Each number is 128 + 32 x the weight over its row's rms, rounded and kept within 0 to 255. Layers, rows and columns count from 0. The size above them is the row's rms in percent of the matrix's.

# layer 2 MLP down (transposed), 1344x256, rms 0.0632, rows 438-446, columns 0-255
size [ 97 109 104 111  87 121 103 103  88]
[[106 151 177 116 105  79 135 189 151 134 117 131 107 135 128 128 137  69 117 106 143 127  77 138 137 161 136 167 195  81 123  45 159 145 186 143  94 122 188 174 183 135 103 101 140 117 116 100 119 129  98 134 127  68 168 110 133  81 111 153 208 108 173  73 201 170 130 146 110 147  73  72 117 161 107 150  90 112 102 103 111 182 120 115 117 106 132 134 117 163 154 156  95 191  88 120 127 117 207 124 126 175 114 109  68 139 156 125 146 148  93 152 118 116 124  77  50 125 128 142 101 149 132 133 172 158 177 134 143 146  85 124 148 111 123 139  91 141  69 128  87 167 200  88 175 155  40  63 161  89  94 168 125 121  81 129 128 110 113 120 111 111 127 162 161 150 120  66  78 137 104 191 190 147 131 137 100 163 110 106 162  93 159 107 144 146 139 167  95 142 139 169 109 145  80 160 125 120 157 118 105 104 133 115  98 142 105 119 139 142 137  80 152 143 101  92 209 106 160 117 107 126  87 140 151 151 112  78 172 144 140 172 103 150  87  94 181 112 179 123 169 119 147 157 166 158 174 125 133 113 122 105 127 156 157 135]
 [162 122 148 119  97 171 145 134 133 128 150 123 106 138 147 117 132  87 111  95 118 129  82 131 130 135 123 143 150 120 132 129 160  86  80 133 110 163 115 162 204 133 156 103 110 151 155 109 128 115 145  98 195  93 153 105 165 179 124 166 134 141 107 144 122 146  97 124 179 137 167  76  66 113 121 156 172 106 132 138 113 109 184 177 114 111 141 112 130 108  77 125  60 106 115 146  90 119 132 166 131 108 124 151 128 133  79 185 132 108 112  83  81 120 141 136 207 211  98 135 171  96 134 146  57  81 155 120  60 110  89 181 119 159 162 180 160 136 119 152  96 125 114  97  93 117  68 132 192 132 135 128 124 123 101 129 102  97  72 148 130 118  58 171 143 187 114 108  74 149 181 134 104 126  89 131 125  81 112 108 146  92 142  91 120 109 164  75 112 122 115  72 125  62 100 156 111  76 113 111 177 134 106  66 163 107 165 110 137 158  75 133 109 126 152 175 140  75  62 134  85  78  95 143  68 111 165 116 133 164 142 145 138 103 152  46 111  83 121 102 150 128 129 152  93  73 126 117 205  60 138 118 111 128  88 188]
 [ 99 139 102  95 140  81 112  80  77 147 191 169 105 164 188 103 142  98 141 119 186 128 152 124 169  42  99 157 125 114 109 163  72 145 131 130  46 102 120 115  96 124 103 150  76 168 118 105 118 197 155 159 162 127 120 114 118  99  67 117 140  90 130 131 183 136 151  64 147 147 124 121 138  82 181 135 127  97 126 100 186 127 112 111 234 127  85 132 111 162 131 147 173 108 115  94 131  92 166 155 136 132  84 133 116 134 141  55 148 158 127  99 137 180 168 122 122 122 109 110 131 106 114  96 107 144 141 179 100 129 124 144 116 165  92 125 123 149 145  97 203 103 127 109  67 142 127 116 127 117 128 125  81 109  99  89 128 153 139 170  90 136  89  86 215 110 148 164  84 178 148 121 153 126 149 166 137 116  95  92 151 136 128 174 102 112 121 121 129 151 113 154 104  85 138 137 111  73 141 161 167 194  96 147 196 127  57 144 108  91 158  85 108 154 151 133 161 132  79 129 143 129 158 123 166  85 164 174 160 150 109  79 126 122 116  94 140 111 123  83  72 130  91 112 115 151 101  41  97 190 110  85 144  78 111  95]
 [122 149 190  74 188 118  96  86  96 111 137 146 137 147 181  71 176 117 140 146 102 101 114 102 139  88 118 147 175 135 179 127 122 141  95 112  87 173  87 110  31 102 139 142 151  82 158 129 128 157 115  88  88 191 140 104 105 216 138  83 154  74 114  94 154 158 124 152 204 139 120 143 149 174 121 133  85 156 142  96 167 136  95 156 138 139 169 112  90  79 127 101 109 117 168  99 137  97 108 170 120 147  93 129  59  96 157  94 125 192 106  82 171 136 164 110  82  98 127 104 181 141 119 125 132 103 200 129 135 133 157  83 158 151 126 112 136  95 106 174 129 173 109  88 172 153 157  94 157 114  73 161 102 112 122 101 113 157  85 153 108 130 112 144 169 147 114 159 124 116  85 157 125 105 148  95 123 127 156 142 177 166 142 178  90 127 203 115  58  88 103 116 122 119 121  62 143 148 200 128 109 125 153 164 132  92  91 141 113  89 169 125 125  92 100 115 135 140 115 152 160 138  99  63  81 149 153  80 191 125 170 126 105 128 125 199 129 152  73 100 172 149 148 176 163 165  91 140 151 137 136 135 146 148 156 127]
 [158 161 190 112 111 129 166 164 144  95 173 139 161 107 101 156  97 102  93 204  75  71 125  92 123  93 117 140 110 123  91 163 110 173  82  88  84 133 154 114 107 160 161 131 114  98 117  90 123 121 124  91 162 125 100 113 116  66 141 102 113 100 125 106 120  95 117 151 109  92 101 143 143 169 115  68 143 162 117  94 130 110 113 127 129 121  85  96 124 116 133 147 122 182 101 175 155 142 165 139 133 129 151 181  89 106 144 106 172 132 168  77 118 130  74 173 110 111 169 167  81 122 140 152 101 170 135 173 134 104 146 142 132 123  81 150 157  90 160 210 129 156  40 102  69 138 154 138 152 141 161 106 105  77 183 150  90 163 128 106 111  97 117 109  97 112 220 150 168 151 122 140 157 141  76 172 183  96  94 149  89 126  77 171 176 147 118 165 170 133 114 116 116 152 143  77 130  85 169 178 130  74 164 116 130 153 112 144 193  71 133  94 158  93 116 124 105 125  76 148 120  97 143 135  97 113 120 113 162 114  94 106  72 125 215 151 139  96 111 148 130 122  32 113 102 161  73  89 116 129  84 126 107 184 103 126]
 [166 145 117 138 201 182 125 110 125 125 134 188 103 116 112 177 128 122 107 165  69 116  34 124  72 166 126 146 148  96 153 174 129  46 112 131  90 116 105 126 164 110 130 140  44  88  76 129 175 124  79 149 111 136 110 105 108 151 139  84 159 168  71 132  87 149 111 101 142 125 129 109  97 212 114 164 144  82 129 130 108 109  99 124 117 158  85 142 117  94 104  98 114 169 169 109 122 145 114 104  75 102  90 102 137 147 153 113 131 136 144 131  74 166 123  80 156 131 162 161 186 165 117 120 237 134 110 169 157 101 118 132 108 172 113 102 101  89  72 166 124 120 104  81 118 137 109 158 115 123 173 100 142 142 162 177  81 147 187 115  80 108 103 123 110 164 162 113 146  99 148 150 175  95 118 133 178 137 104 106 116 101 143 122 165 125 134  79 187 177 106 186 127 129  76  84 166 144 152 186 127 135 162  88 147 137 125 106 189  47 134 146 136 143  81 152 168 120 154 121 144 122 172 122 161 110  83 125 133 109  66 156 146 129 146 146 168 148 136 127 110 160 128  68 124 128 134 141 124 144  68 152 110 199 111  99]
 [ 50 133 142 149  74 152 119 117  81  83 180 106 153 147 159 176 120 147  65 141 139 150 124  97 161  75 153  75 131 119  79 161 120 142 124  80 164 168 146 140 161 139 175  83 117 178 113  66 107 162 106 132 133 100 172 145 125 140 138  63 101 103  88 132  95 137  90 140 118 133 136  96 136  76  98 149 149 123 168 168  75  96  65  93  76 122  71 164 154  66  98 198  83 137 152 128 166 217 115 141 181  92  93  83 141 120 146 110 133  86 128 156 174 109 151 133 152 106 152 153 143 179 129 113 124  71  59  98  72 131 191 154 161 125 112 118 187 129  92  99 126 121  87 109 137 148 169 136 140 161 118  77 138 139 133 184 141 107 117 110 106 109 129 155 227 163 119 126  68 174 165  84 122 129 139 131 142 159 179 153  94 135 138 174 120 141 119 156 140 137 125 114 133 132  91 109 160 163 128  84 142 146 116 155 184 102 134  78 166 125 125 144 158  92 133 112 112 130  48  85 120 175 127 122  86 117 170 159 129 159 154 132 135 153 106  94 180 138 156  93 108 146 100 106 118 146 114  92 140  69 182  89 127 146 138 145]
 [ 92  94 202 207 157 156 118 140 130 152 138 109 185  87  85  97 120 107 188 168 162 132 125 120  97 104 136 134 166 132 141 104 149 137 158  81 137 143 145 157 137 147 119  41 118 108  90 157 101 116  84 108 157 160 158 106 111 180 131 105 125 116 150 125 154 157 105 154 113 157 108 159 144 155 117 106 124 167  65  80 108 159 142 119 159 109 131  96  91 117 157 153 110 174 106  86 166 169  78  78 111 131 126 146 108 151 202 113 116 132  93 143 177 169 124 107  94 140 196 111 143 136  44  84 164 140 124 126 142 120 129 185 211 126 118 133 148 152 178 117 127  82 179 137 194 164 103 119 100 105 204 111  95  59 121 119 141 142 159 141 165 155  76  76 131  84 146 119 117 164 108 126 120  99 112 116 111 106 169 109 174 103 139 194 143 138 143 146 136  93 136 149 124 107 136 178 139 167  53  94  99 139 158 189 133 167 105 163 145 105 120  94 123 156 103 118  75 103 111 109  88 141 113 194 139 144 131 164 194 109 101  90 136 153 101 147 150  74  89 116 149 106 134 106  49  88  66 174  94 146 125 132 103 167 100 113]
 [167 120  97  58 123 162 137 166 160 134 199 127 140  95 128 126 118 151 155 132 140 155 146 103 149 101  72 132 174 107 164 115 117 160  89 129 148 111 140 190 168  65 110 110 118 163 134 140 139 112  84  85 124 117 106 111 161 122  87 167 103 149 129 127 108  83 149  85 125  79 110 135 116 122 181 194 160  98  78 169  55 168 173 114 118 160 150 240  89 137 139 134 168 137 180 100 134 121 134  83 171  85  36 154 111 120 133 173 121 159 135 135 112 111 101 151 155 126 110 155 140 108 127 123  61 134  86  95 101  94 146 131 129  66 163 115 128 138 160 104 121 167 126 203  96 137 140 150  60 167 160 108 135 123 102 160 153  89 136 121  93  91 156 120 111 109 129 107 153  47 115 200 133 143  98 108 111 118 199  93 125  74 132  82 150 148 112 109 193 133 160  92  76 154 126 129 122 120 141 118 114 156  85  97 134 150  60  94 183 161 164 112 114 140 145 123 120 132 129 136  79  80 133 122 102 155 121 116 169 180 126 222 134 151 137 123 138 129 131 106 129 129  98 122  44  81 140 156  92  91 107 164 156 135 121 148]]
# layer 2 MLP gate, 1344x256, rms 0.0733, rows 439-447, columns 0-255
size [104 101 104  98 108 100  95 103 103]
[[165  97 107 141  93 144  94 131 137  87 105 109 120 125 123 157 130 159 132 121 187 117 188 123 203 100 138 216 135 124 122  67 139 131 130 149 172 137 121 107 113  99  95 232 123  87 127 116 138 130 132 139 149 117 116 171  70 134 146 118 109 111  83 115 117 132 116 139  93 156 113 164  98  94 141 132 117  87 175  95 147 183 119 158 128 123 194 102 126 106 149 101 163 161 155 100 147 115  96 120  90 160 119 104 197 111 184  90  87 138 136 126 153  99 100 141  67  81 164 117 120 128 183 138 151 165 117 126 186 114 151 115  80 120 134 127 154 130 198 120 157  75 159 134 117 111 137  87 174 118 141 185  91 139 171 146 117 156 179 138 155 101 159  97 134  96 134 146 143 153  82 162 127 135 126 139 160 140 216 172 153 170 128 169  85 125 125  95 178  79 154 161 159 181  96  85 109 188  69 169 112 147 121 114 124  92 134 137  98 132 121  85  77 102  94 110 142 198 148 119 169  99 179 145 185  90 119 109 149 152 142 134  74 202 116 161 115  90 113 108  80 110 167 138  90 122 149  43  87 136 132 151 188 160  98 103]
 [135 109  67 156  95  87  61 152 124 109 123 136 129 130 173 140 149  96 155 215 181 123 127  45 148  88 166  93 158  98 109 186  99 135 145 125 118 156 128 132 100 146 164 130 147 155 141 141  60 103 154 119 137  81 105 172  86 143 147  98 115 142 148 149 104 107 109 133 143 164 133 102 164 150 160 168  92 128 131  79  98  88 101 134 173 137 187 132 126 145 145 179 192 113 171 157  98 127 198 159 139  75 115  96 128  97 142 156 105 117 119 120 168 118  93 120 100 138 138  76 154 145 144  88 126 117 132 174  84 129 108 147 123 191 125 171 145 148  92 152 143  94 128 145 159 152 140 191 103 157 197 133 180  98 135  95 104 102 164 126 153 130  77 100 106 169  92 135 149 150 165 104 172 153 114 128 111 120 170 152 110 140 125 112 153 180 150 104 119 184 128  65 124 109  81 131  69 190 101  66 156 102 146 131 127 154 157 193 133 126 151 158  99 182  99 128 150 128 113 174  61 103 159  43 134 142 166 121 136 114 101 158 220  87  58 130  89 141 139 172 115  94 139  96 156 161 147 151  93 116  99 131 167 105 149  71]
 [106 146 120  77  73 141 117 148 108 121 143 157 142 165 138  91 142 209 155 156  73 117  85 114 146 131  95 107 111  96 101 127 129 154 118  80 150 106 103 100  64 144  92 135 140 170 101 122 152 142 144  91  89  91 112 156 132  86 126  75 171  95 159 133 120 157 100 125 163 135 129 131 121 171 148 156 152 193 193 164 126 129 170  34  91 136 126 107 194 162 149 141 130 132 189 143 165  82 109 164  82 185  66 113 170 173 114  97  99  75 112  44 107 129 114 141 149 144 112 143 106 120 199 123 144 121 169 106 125 164 119 121 140  88 118  67 135 130 126  85 115 135 141 133 126  92 118 155 153 128 129 139 138 117 131 133 147 107 109 130 139 142 142 129 126 102 196 136 124 176 146 133 148 174 129 150 137 140 101 162  71 146 131 139  87 205  96 134 176 145  55 108 170 117 127 108 155 117 194 131 109  91 154 118 124  82 139 122 126  61 204  58 141 107 144 102 112 134 160 164 150  79  82 162 142 164 166  86  84 131 156 148  55 163  92 152 106  55  93  98 155 119  96  94 115  87 122 115  82 117 134 143 145  86 166  66]
 [145 112 130 145  87 132 144 115 113 155 170 208  95 130 142  75 171  89 180 120 116 129 124 131 120 142 113 102 129 146 180 156  92 132 159  90 115 175 100 108 107  79 152 182  91  73 113  73  88 211 118 122 104 187 132 117 162 115 158 124 148 112 126 125  71 115 166 145 187 177 152 154 171 159 142 190 132 109 120  84 181 143 139 130 169 158 129 126 103 110 138 152 101 121 101 162 109 161 183 155 116 115 134  73 153  81  87 172 171 115 205 133 137 141 138 101 154 140 142 162 106  52 174  94 163 138 141 126 199 151 123 173 115 158 102  96 204 119 108  95 174 134 120 109 114 188 110 156 142 135  76 111  67 107 155 106 150 132 139  73 131 112 127 136 149 120 164 148 120  90 141 122 132 101 168 114 112  79  88 197 188  82 151 115 128 149 100 128 158 133 130  99 156 163  84 111  57 107 155 147 102 166 147 128 154 106 123 116 179  83 180 170 105 135  82  85 113  76  96 108 107 151 206 139  74 123  87 118 112  64 120 155 118 133 109 106 138  74 130 146 151  89 111 110  95 124 134 139 140  79 146 142 145 119 167  68]
 [104 155  86 194 114 107 182 139 122 152  93 127 115 145  98  86 145 111  73 143 113 146 108 140 111 108 134 127 130 156  88 113  95 171 170 149 111  93 218 104 166 166 136  84  91 123 120 145 156 108 156 122 124 112  92 147 140 208 180 123  76  98 120 118 142 164 128  58 133  80 123  98  42 158 120 146 105 160 102 154 169 101 136 140  59 112 170  94 158 193 171 138 109 113 121 148 162  98 173 116 166 139  95 135 125 146  82 145 167 151 160 130  74  84 126  96 126 178 145 120  86 108 116  59 174 132 130 123 109 157  95  81 199 149 148 148  84 128 123  79 102  97 157  56 124 125  94 170  86 135 129 138  94 166 121 189 140  96 138 122 153 107  97 181 106 140 145  62 130 115 154 145 155 161 114 104 115 126 164 100 109  83  76 135 130 173 153 127 162 187 161 162 131 129 110 141  87 152  91 161 130  75 135  79 141 102 166 116 110  79 134 172  70 160 221 108 137 184 142 115 142  85 120 139 171 105  73  88  99  84 109  94 166 161 151 125 138 117 137 116 104 117 130 134  90 122 114 168 118 114  82 156 145  72 130 144]
 [199  61 115 135 126 152 166 132 146  88 106 121 133 188 133 141 159 170 106 151 153 160 176 154 155 145  99 168 160 147 193 205 106 101 136 153 101  86 147 146 151 127 126 131 154 106  78  64 167 127  79 177 110  79  81 116 209 203 159 173 142  94 168 119 111  76  76 186 131 123  92 176  78 112 120 131 159 183 119  86 121 138 122 155 105 124 104 168  95 135 131  97 117 127 161  98 133 140 159 166 161 112 120 170 111 176 126 135 166 147 109 121  81 146 194 141 197 120 123  88 143 164 178 128 123 121 131 119 191 102  86 190 135  77 166 105 110  92 158 156  98 122 130 149 160  78 137 159  79 114 113 153 152 185 182 155 172 151 114 106 125 118 114 111 168 127 171 167 107  93 160 112 139 157 179 173  77 190 101 114 118 135  50 102 100 138 214 133 134 138 149 105 135  86 117  93 110 144 176 138 140 159 126 126 125 132 136 127 126 117 148 129 102 107 161  96 118 112  73 157 168  96 109 133 118 111 179 106 140 133  77 149 126  95 149  98 157 125 155 130 130  86 132 151 154  78 129 150 146 151 176 112 138 132 202 111]
 [140  61 145 112 126  89 146 143 129 167 100  94 107 154 144 116 156 112 137 132 141 108 130 163 166 158 178 140 132 143 151 101 115 111 141 154 175 166 157 118  82 135 159 136  72 213 163 194 179 142 181 173 108 134 126 143 142 179 161 112  67 123 141 157 100 130 106 123  84 102 134  94 162 183 100 110 151 121 139 127 181 134 139 154 139 117 113 178 179 119 142 137 104 177 102 108 125 184 156  53  63  84  61 159 162 119 100 124 119 133  62 113 110 125 146 157 143 173  92 142 145 159 138  73 157 121 133 146 113 142 141 110 143 148  74 148 155 150 156 118 137 193 110  95 128 163 109 144 109 107 177 137  85 120 205 173 158 160 160  52  94 135 119  92 148 139 113  77 151 135 124 184 111 221 179  98 151 120 126 154 106 115 147 158 164 105  78  92 166 119 145 133 119 152 151  73  72 113 184 112 164  90  76 144  87 102 137 138  80 144 174 149 164 153  79  94 103 111 137  73 136 124 122 142 134 139  68 127 161 111 143 113 126 166 117 112 129  67 123 102 148 109  78 119 145 104  98 150 202 105 144 126 187 169  73 130]
 [ 88 169 108 104 117 126 162 173 137 128 112  98 107  99  86 110  99 143 200 128 107  88 139 151 173 114  76 152 112 125  86  95 149 105 164 106 107 114 141 113 144 131 137 137  67 132 103 154 124 117 100 165  95 168 113 102 198 107 205 129 121 113  90  95 148 157 137 179 161 133 121 121 156  90 113 103  99 141 135 104 157  80 172 143 134  58  68  93 198 128 142 176 113 142 122 162 136 135 163 123 108 109 114 124 116  87  79 100 150  80 166 204 136 134 100 137 128 139 101  93 136 133 131  78 140  59 122 134 102 145 104 136 140 150  96 124 178 144 189 124 113 105  75 112 225 150 169  86 204 150  37 137 130 160 145 147  38 170 129 122 109 163  84 139 103 129 110 155 116 115 189  72 103 115 137 179  76 134 113 140 167 107 103 161 107  89 109  96 120 144 155 140 102 102 118 106  83 101 100 131 148 134  57 156 115  90 193 141 120 109 154 148 125  95  95 109 106  88 198 106 149 201  73 145 115 125 135 157 148  92 122 103 149 132 146 153  94 111 112 179 140 142 140 118 134 151 116 176 192  96 113 115 162 134  77  98]
 [186 116 172 161 150 147 102 156 182 130 107  94 142  93 126 134 161 137 162 121  71 200 114  49 155 135  98 129 134 178 124 176 120 136 141 165 153 135 113  99  81 106 139 129 147 141 166  97  84 118 141 111 115 131  91 119 124 110  62 120 109 140 108  92 103 171 117  62  93 136 149 124 106 153 165 146  61 147 134  77 106 124 152 104 124 121 216 131 147 154 140 120 113 128 134 159 131 130 102  69 145 171  97 173 134 143 161 116 161  85 117 161 128 140 151 120 125 140 155 107  98  56 140 161 128 129 198 109 114 152 119 128 146 118  55  74 129 165 148 105 100 114 185  95  90 150 128 129 127 140  87 150 119 136 142 137 163 145 136 116 104 185 160  84 136  89 156 102  97 129 133 155 120  70 147 117  49 167 170 125  79 158 143 142  79 152 140 161 195 158 119 153 178 117 136 163  70 128 110 132  96 172 131 170 150  64 154 190 140 104 143  86 125 142 108 124 136 119 180  71  39  84  49 146 128  99  69 134 154 143 119 145 120  85 171  72 104 187 108  94 146  94 127 136 177 111 108 122 163  85 127 116 133 101  53 142]]
# layer 2 MLP up, 1344x256, rms 0.0733, rows 439-447, columns 0-255
size [108  97 105  99 112  99  95  98  98]
[[153  81 147 140 109 117 132 207 170 125 170 143 121 118 137 113  90 168 169  95 120 153 189 149 145 159 115 123 135  81  29 157  96 164 156 138 121 101  93 129 155 179 122 167 111  93  98 127  93  89  54 120 133 119 158 151  76  95  82  77 148 126 132 124 138 129 125 175  66  97  81 188 142 158  82 127 148 120 152 168 149 133  93 110 154 105 113 125 155  89 113  93 165 109 143 102  44 149 113 134 100 140 163 104 124 158 117 114 111  73 156 169  86  98 154 104  91 121 156  81  87 201 169 126 123 147 109 153 137 116 132 140  73  72 118 163 139 171 165 199 121 137 148 127 140 130 153 149 136  77 120 103 143 145  96 184 119 113 136 133 182 123  71 116  42  97 131 114 114 168  76 173 168 150 131  51 172  72 134 165 123 163 154 123 118 105 167 154 150 127 115 195 136 108 119 140  99 135 109 144 126  91 192 105  91 176 121  66 135 102 157 106  99 160 181 163 114 145 185 155 106 130 148 157 138 108  71 148 164 156  93  89 125 114 146 196 144 126 101 113 139 156 100 119 122  98 135 165 136 185 137 153 149 130 146  99]
 [120 157 109 125 138 143 141 114 145 125 108  81 118 145 157 149  99  88 171 143 105 130 136 157  99 138 125 109 115 170 137 136 143  88 110 139 199 134 134 109 112 155 110  74 124 179 154 127 173 120 143 125 116 123  96 182 114 107 179 158 138 113 153 122 122 132 160 142 146 131 214 148 122 159 162 100 113 141  93 149  95 133 186 147  71 175 105 169 179  67 159 131  76 131 101 101 150 144 132 132 171 140 196 131 159  78 158 173 139 147 136 129 126 115 116 167 118 116 124 103 122 105 110 134  91 144 158 116 161 109 120 133 215 105 123 135 126 114  92 166  55 161 175 116 128  63 123 154 155 140 114 155 120 141 130  94 156 182  86 120 158 130 164 220 148 111 131  59 102  65 148 115 111 165 111  56 184  80 150 107 163 118 117 190 162 114 143 140 124  88  96 104 157 152 143 103 128 151  82 122 108  52 206  70  79  97 160  87 146 109  97  95 172 144 142 136 158 157 161 110 170 152 106  79 113 168  58 133  97 123 137 151 122 180 160 160  84 183 140 106 193 120 174 164 116 152 113 162 186  59 134 121 135 138 184 127]
 [154 130 127 166 155 134 175 100 146 109  70 116 185 162  78  77 133 109  97 112 137 136 136 163 155 171 128  85 140 151  93 200 148  94 115 111  58  92 196 145 163  90 105 124 146 109 100  87 129 128 137 106 137 147 133 158 139  75 165 155 102 134 148  75 118 103 139  89 160  94  98 107 140 121  99 158 149 103  73  78 101 135 112  98 115  84 107  92 147 160 136 194  95  95  73  89 146  63  73 118  91 103  94  80 138 150 174  85 155 106 145 138  73 119 113 121  91 179 160 119  89 147 160 166  88  91 100 148  96 161 102 139 162 112 153  98 124 149  91 119  90 140 176  85 126 186 182 196 119 103 163  74 118  66 144 115 115 123 124 109 151 146 150  70  76 139 153  86 116 114 119 130 106 107 154 125  66 116 153 100  92  98  77  88 183 140 128  93 197 141 141 142  80  52  81 167  95 138  83 111 135 155 118 167 136 104 151  95 194  64  93 108 155 136 155 106 176 132 107 129 173 188 121 172 138 180 164 142 106 134 112 130 107 109  91 115 123 125 123 118 167 130  64  96 146 104 151 142 122 146  94 131 111 107 117 150]
 [118 131  97 126  92 168  99 117  96 141  74 131 147 150 119 122  78 120 148 105 166 134 150 177  60 107 173  86 190 132 118 114 106 110 162 128 181 100 148 151 133  94 115 131 105 116 107 160 157 138 134 182 105 183 132 107 162 144  79 139 185 150 134 157 110 129  83  84 189 110 114 146 179  98 129 193 139 106 136 188 124 141 107 134 130 177 150 170 135 133 121  98 133 102  96 134  90  63 144 117  99 118 102 119 125 141 109 170 116 109 150 172 173 159 177 132 147 100 103 152 156 116 159 132 126 126 134 119 130 146 122 106 151 135 169 135 113 146  51  88 118 113 132 158 149 135 109 162 126 116 135 113 148 187  91 139 157 103  94 172 124 212  89 149 177 112  62  96  65 108 163 144  99 157 182  76  84 130 184 127 139 165 159 136 119 112 126 104  91 160 114  64 157 133 141 139  78 202 115 129 126 232  97 152 158 102 131 147 118 107 121 159  65 167 123 114 178 135 174 121 128 146 143  97 218 110 140 134  88  98 119 150 165 104  49 119 141 126 127  89 147 118 173 131 142 142 140 183 142 113 217  81 120  67 142  69]
 [156  94 134 156  93 144 156 150 156 150 111 151 178 118 145 115 143 124  89  82 157 153 132  98 134 123 158  47  52 114  93 102 154 166 103 133 127 114 104 177 118 142 112 144 149 131 168 104 164 122 124 122 113 104 106 141 145 169 147 170 142 124 166 131 139 193 163  80  99 134 165  97 121  94 166 113  69 178  99 150 152 124 169 175  84 105 170 109 122 106 158 109 153  91 120 107 127 139 185  90 101 107  89 118 184  83  86 125  71 116 139 166 145 190  78 200 152 152 137 108  77  69 118 129 191 137 144  94  79 117  93 118 186 157 174 120 157 109  87  92  96 101 194  45 163  90 102 133 164  83 132 122 173 136  63 132 103 108 105 109 123 154 119 185 165 147 138 139 145 131 109 139 107 134  80  86 161 121 118 121 136 172 125 144  70 178 142 134 184 142 149 133 151 170  89 102 152 118  84 137 169  96 100  50 142 174 170 122  93 133 104 185  35  97 140 118 131 172 128 150  98 176 110 143 124 168 146 109  85 152 157 145 141 120 147 170 146 131 160 105 105 112 124 170 119 157 174 101 117 106 140 132 176 191 122 122]
 [136 147 131  41 118 121 146  80 136 158  78 119 101 155 145 112 129 112 101 155 137 123 142 147  93 135 128 152 151 155 140  94 113 145 148 157 181 135 105 142  64  80 124  77 103 124 140 158  89 150  79 147 115 185  26  95 142 111 208 158 116 110 133 143 157 127 199 178  84  62 135  51 182 139 119 102 147 217 133 156 192  71 142 127 173 153 163 172 136 118 222  93 127 112 155  87 154 117  89 112  93 190 160 192 122 124 120 190 157 145 179 115 158 115 117 165 121 160 129 109 142 114  90 160 133 119 155 100 176 124 139 143  95 118 198 114 140  77 113 188 125 104 130 126 129 130  61 130 117 104 143 144 124 165 118 134 129 107  80 118  85 172 110 176  96 113  64 117 110 113 164 182 108 144 134 148 121  90 102  79 161 124 123 118  32 149 115 136 138 152 105 131 109  95 139 108 138 142 105 106 136  80 196  99 167 130 119 128 119 120 170 111  98  92 177 168 194 105 110 134 164 113 136 104 163 122 112 125 116  98 104 166 100 156  90 153 110 113 116 109 125 157 154 139 113 144 149 146 110 155 136 139 164 118 161 154]
 [105 142  86 101 106 120 104 117 138  73 114 160 124 166 110 115 145 156 142 157  96 130 183 177 135 195 178 159 159 147  98 158 126  62  92 151 117 102 111 114 127 150 155 161 165 172 173 134  80 107 153 137 144 101  96 155 127 147 163 138 122 160  99 166 103 109 152 170 135 129 166 135  96 120 116 101 115 141 174 164 110  73 157 193 101 148  78 159 177 110 133  96 110 166 114 189  84 141 154 151 166 117 132 124 140 108  86 156  66 118 187 140 139 120 131 102 143 146  99 170 159 137 153 154 148  82 124 172 173 100 124  68  23 100 128 100 140  89 152 125 145 110  52 115 134  31 105 159 163 113 133  83 154 151 140 105 156 146 135 178 108  83  90 167 154 138 107 154 105  97 120 182 155 143 113 166 158 155 152 146 139 132  97 112 127 146 150 128 141 121 162 128 223 209 122 103 102 145 121 115 174  85 140 105 148  78 135 147  94 171 111 177 108 143 126 105 109 111 152 137 192 166 112 147 125  48 108 137 135 167  87 202 157 151 178 149 107 145 136 154  78 153 130 112 205 160 110 126 142  86 108 109 125  90 102  97]
 [179  98 102 107 182 156 147 137  96 158 127 123 140 108 146 126 106  79 131 149 141  83  49 157 101 151 110 180 131 142 167  99 171 152 133  99 127 121 117  88 143 121 111  83  86  96 203 167 113 136 181 117 118 171 118 124  98 125 147 115 125 156  50 138 147 119 149 177 157  91 199 108 185  92 142  85 139 137 128  65 183 112  94 147 132  53  79  89 152  63 164 114 115 143  66 156 126  89 104 198 130 132 164  95  85 129 172 101 111  99 148 164 158 117 136  78 121 145 112 104 116 136  83  94 149  95 135 113  80 118 123 125 130 118 121 145 181 206 147 139 130  78 160 104 145 111 147 104 131 105 147 152 110 109 110 116 136 202 174 117 131 102  92 170 138 179  86 136  82 141 184 133 127  71 144 149 151 132  88 122 155 131 110 116 147 120 144  84 144 170 133 117  99 111  61 118 161 118  81  59 158  84 173 117  86 139 197 175 107 105 121 123 102 132 163 102  72 128 135 167 165 171 118  83 128 161 145 175  64  36 132 123  84 129 151 132 156 115 131 108 116 146 144 115 130 142  89 127 183  86  98 108 136  96 136 130]
 [105 165 120 118 135 173 115 162 137 135  89  98 143  84 141 111 136 134 124 149 186 119 154 155  96 123 142 110 135 138 132  75 166 111 150 151  54  79 111 135 130 131 175 128 180 183 123  94 115  85 152  57 169 137 111 140  92 137 142 111 134 146 134 167 145 129 149 172 149 193 158 131 158 143 102 122 117 109  85  86 105 103 158 108 128 161 117 167 107 170 124 130 165 111 184  75 136 139  97 153 128  70 166  80  66 129  82 108 196 142 149 101 151  77  76 125 159  91 140  71 133 124  91 127 119 117 144 178 110 144 119 198 138 115 161 113 112  82 148 196 134 137  91 135 116 130 130 154 149 124 124 151 174  80 172 168 107 160 153 145  88 100  57 123  67 117 119  83 122 101 151 133 115 112 119 144 174 150 108 127 100  92 128  78 180 143 116  40  69 154  92 113 165 137 147  90  92 119 187 130 153  74 144  83 147 174 141  74 174 125 103  85 152 192 183 162 113 123 130 117 161 160 113 131  50 151 130 159 178  98 134 144  64 159 118 154 122 161 149 152  75 153 121 115 161 150 103 148 167 134 229 137 151 124 119 135]]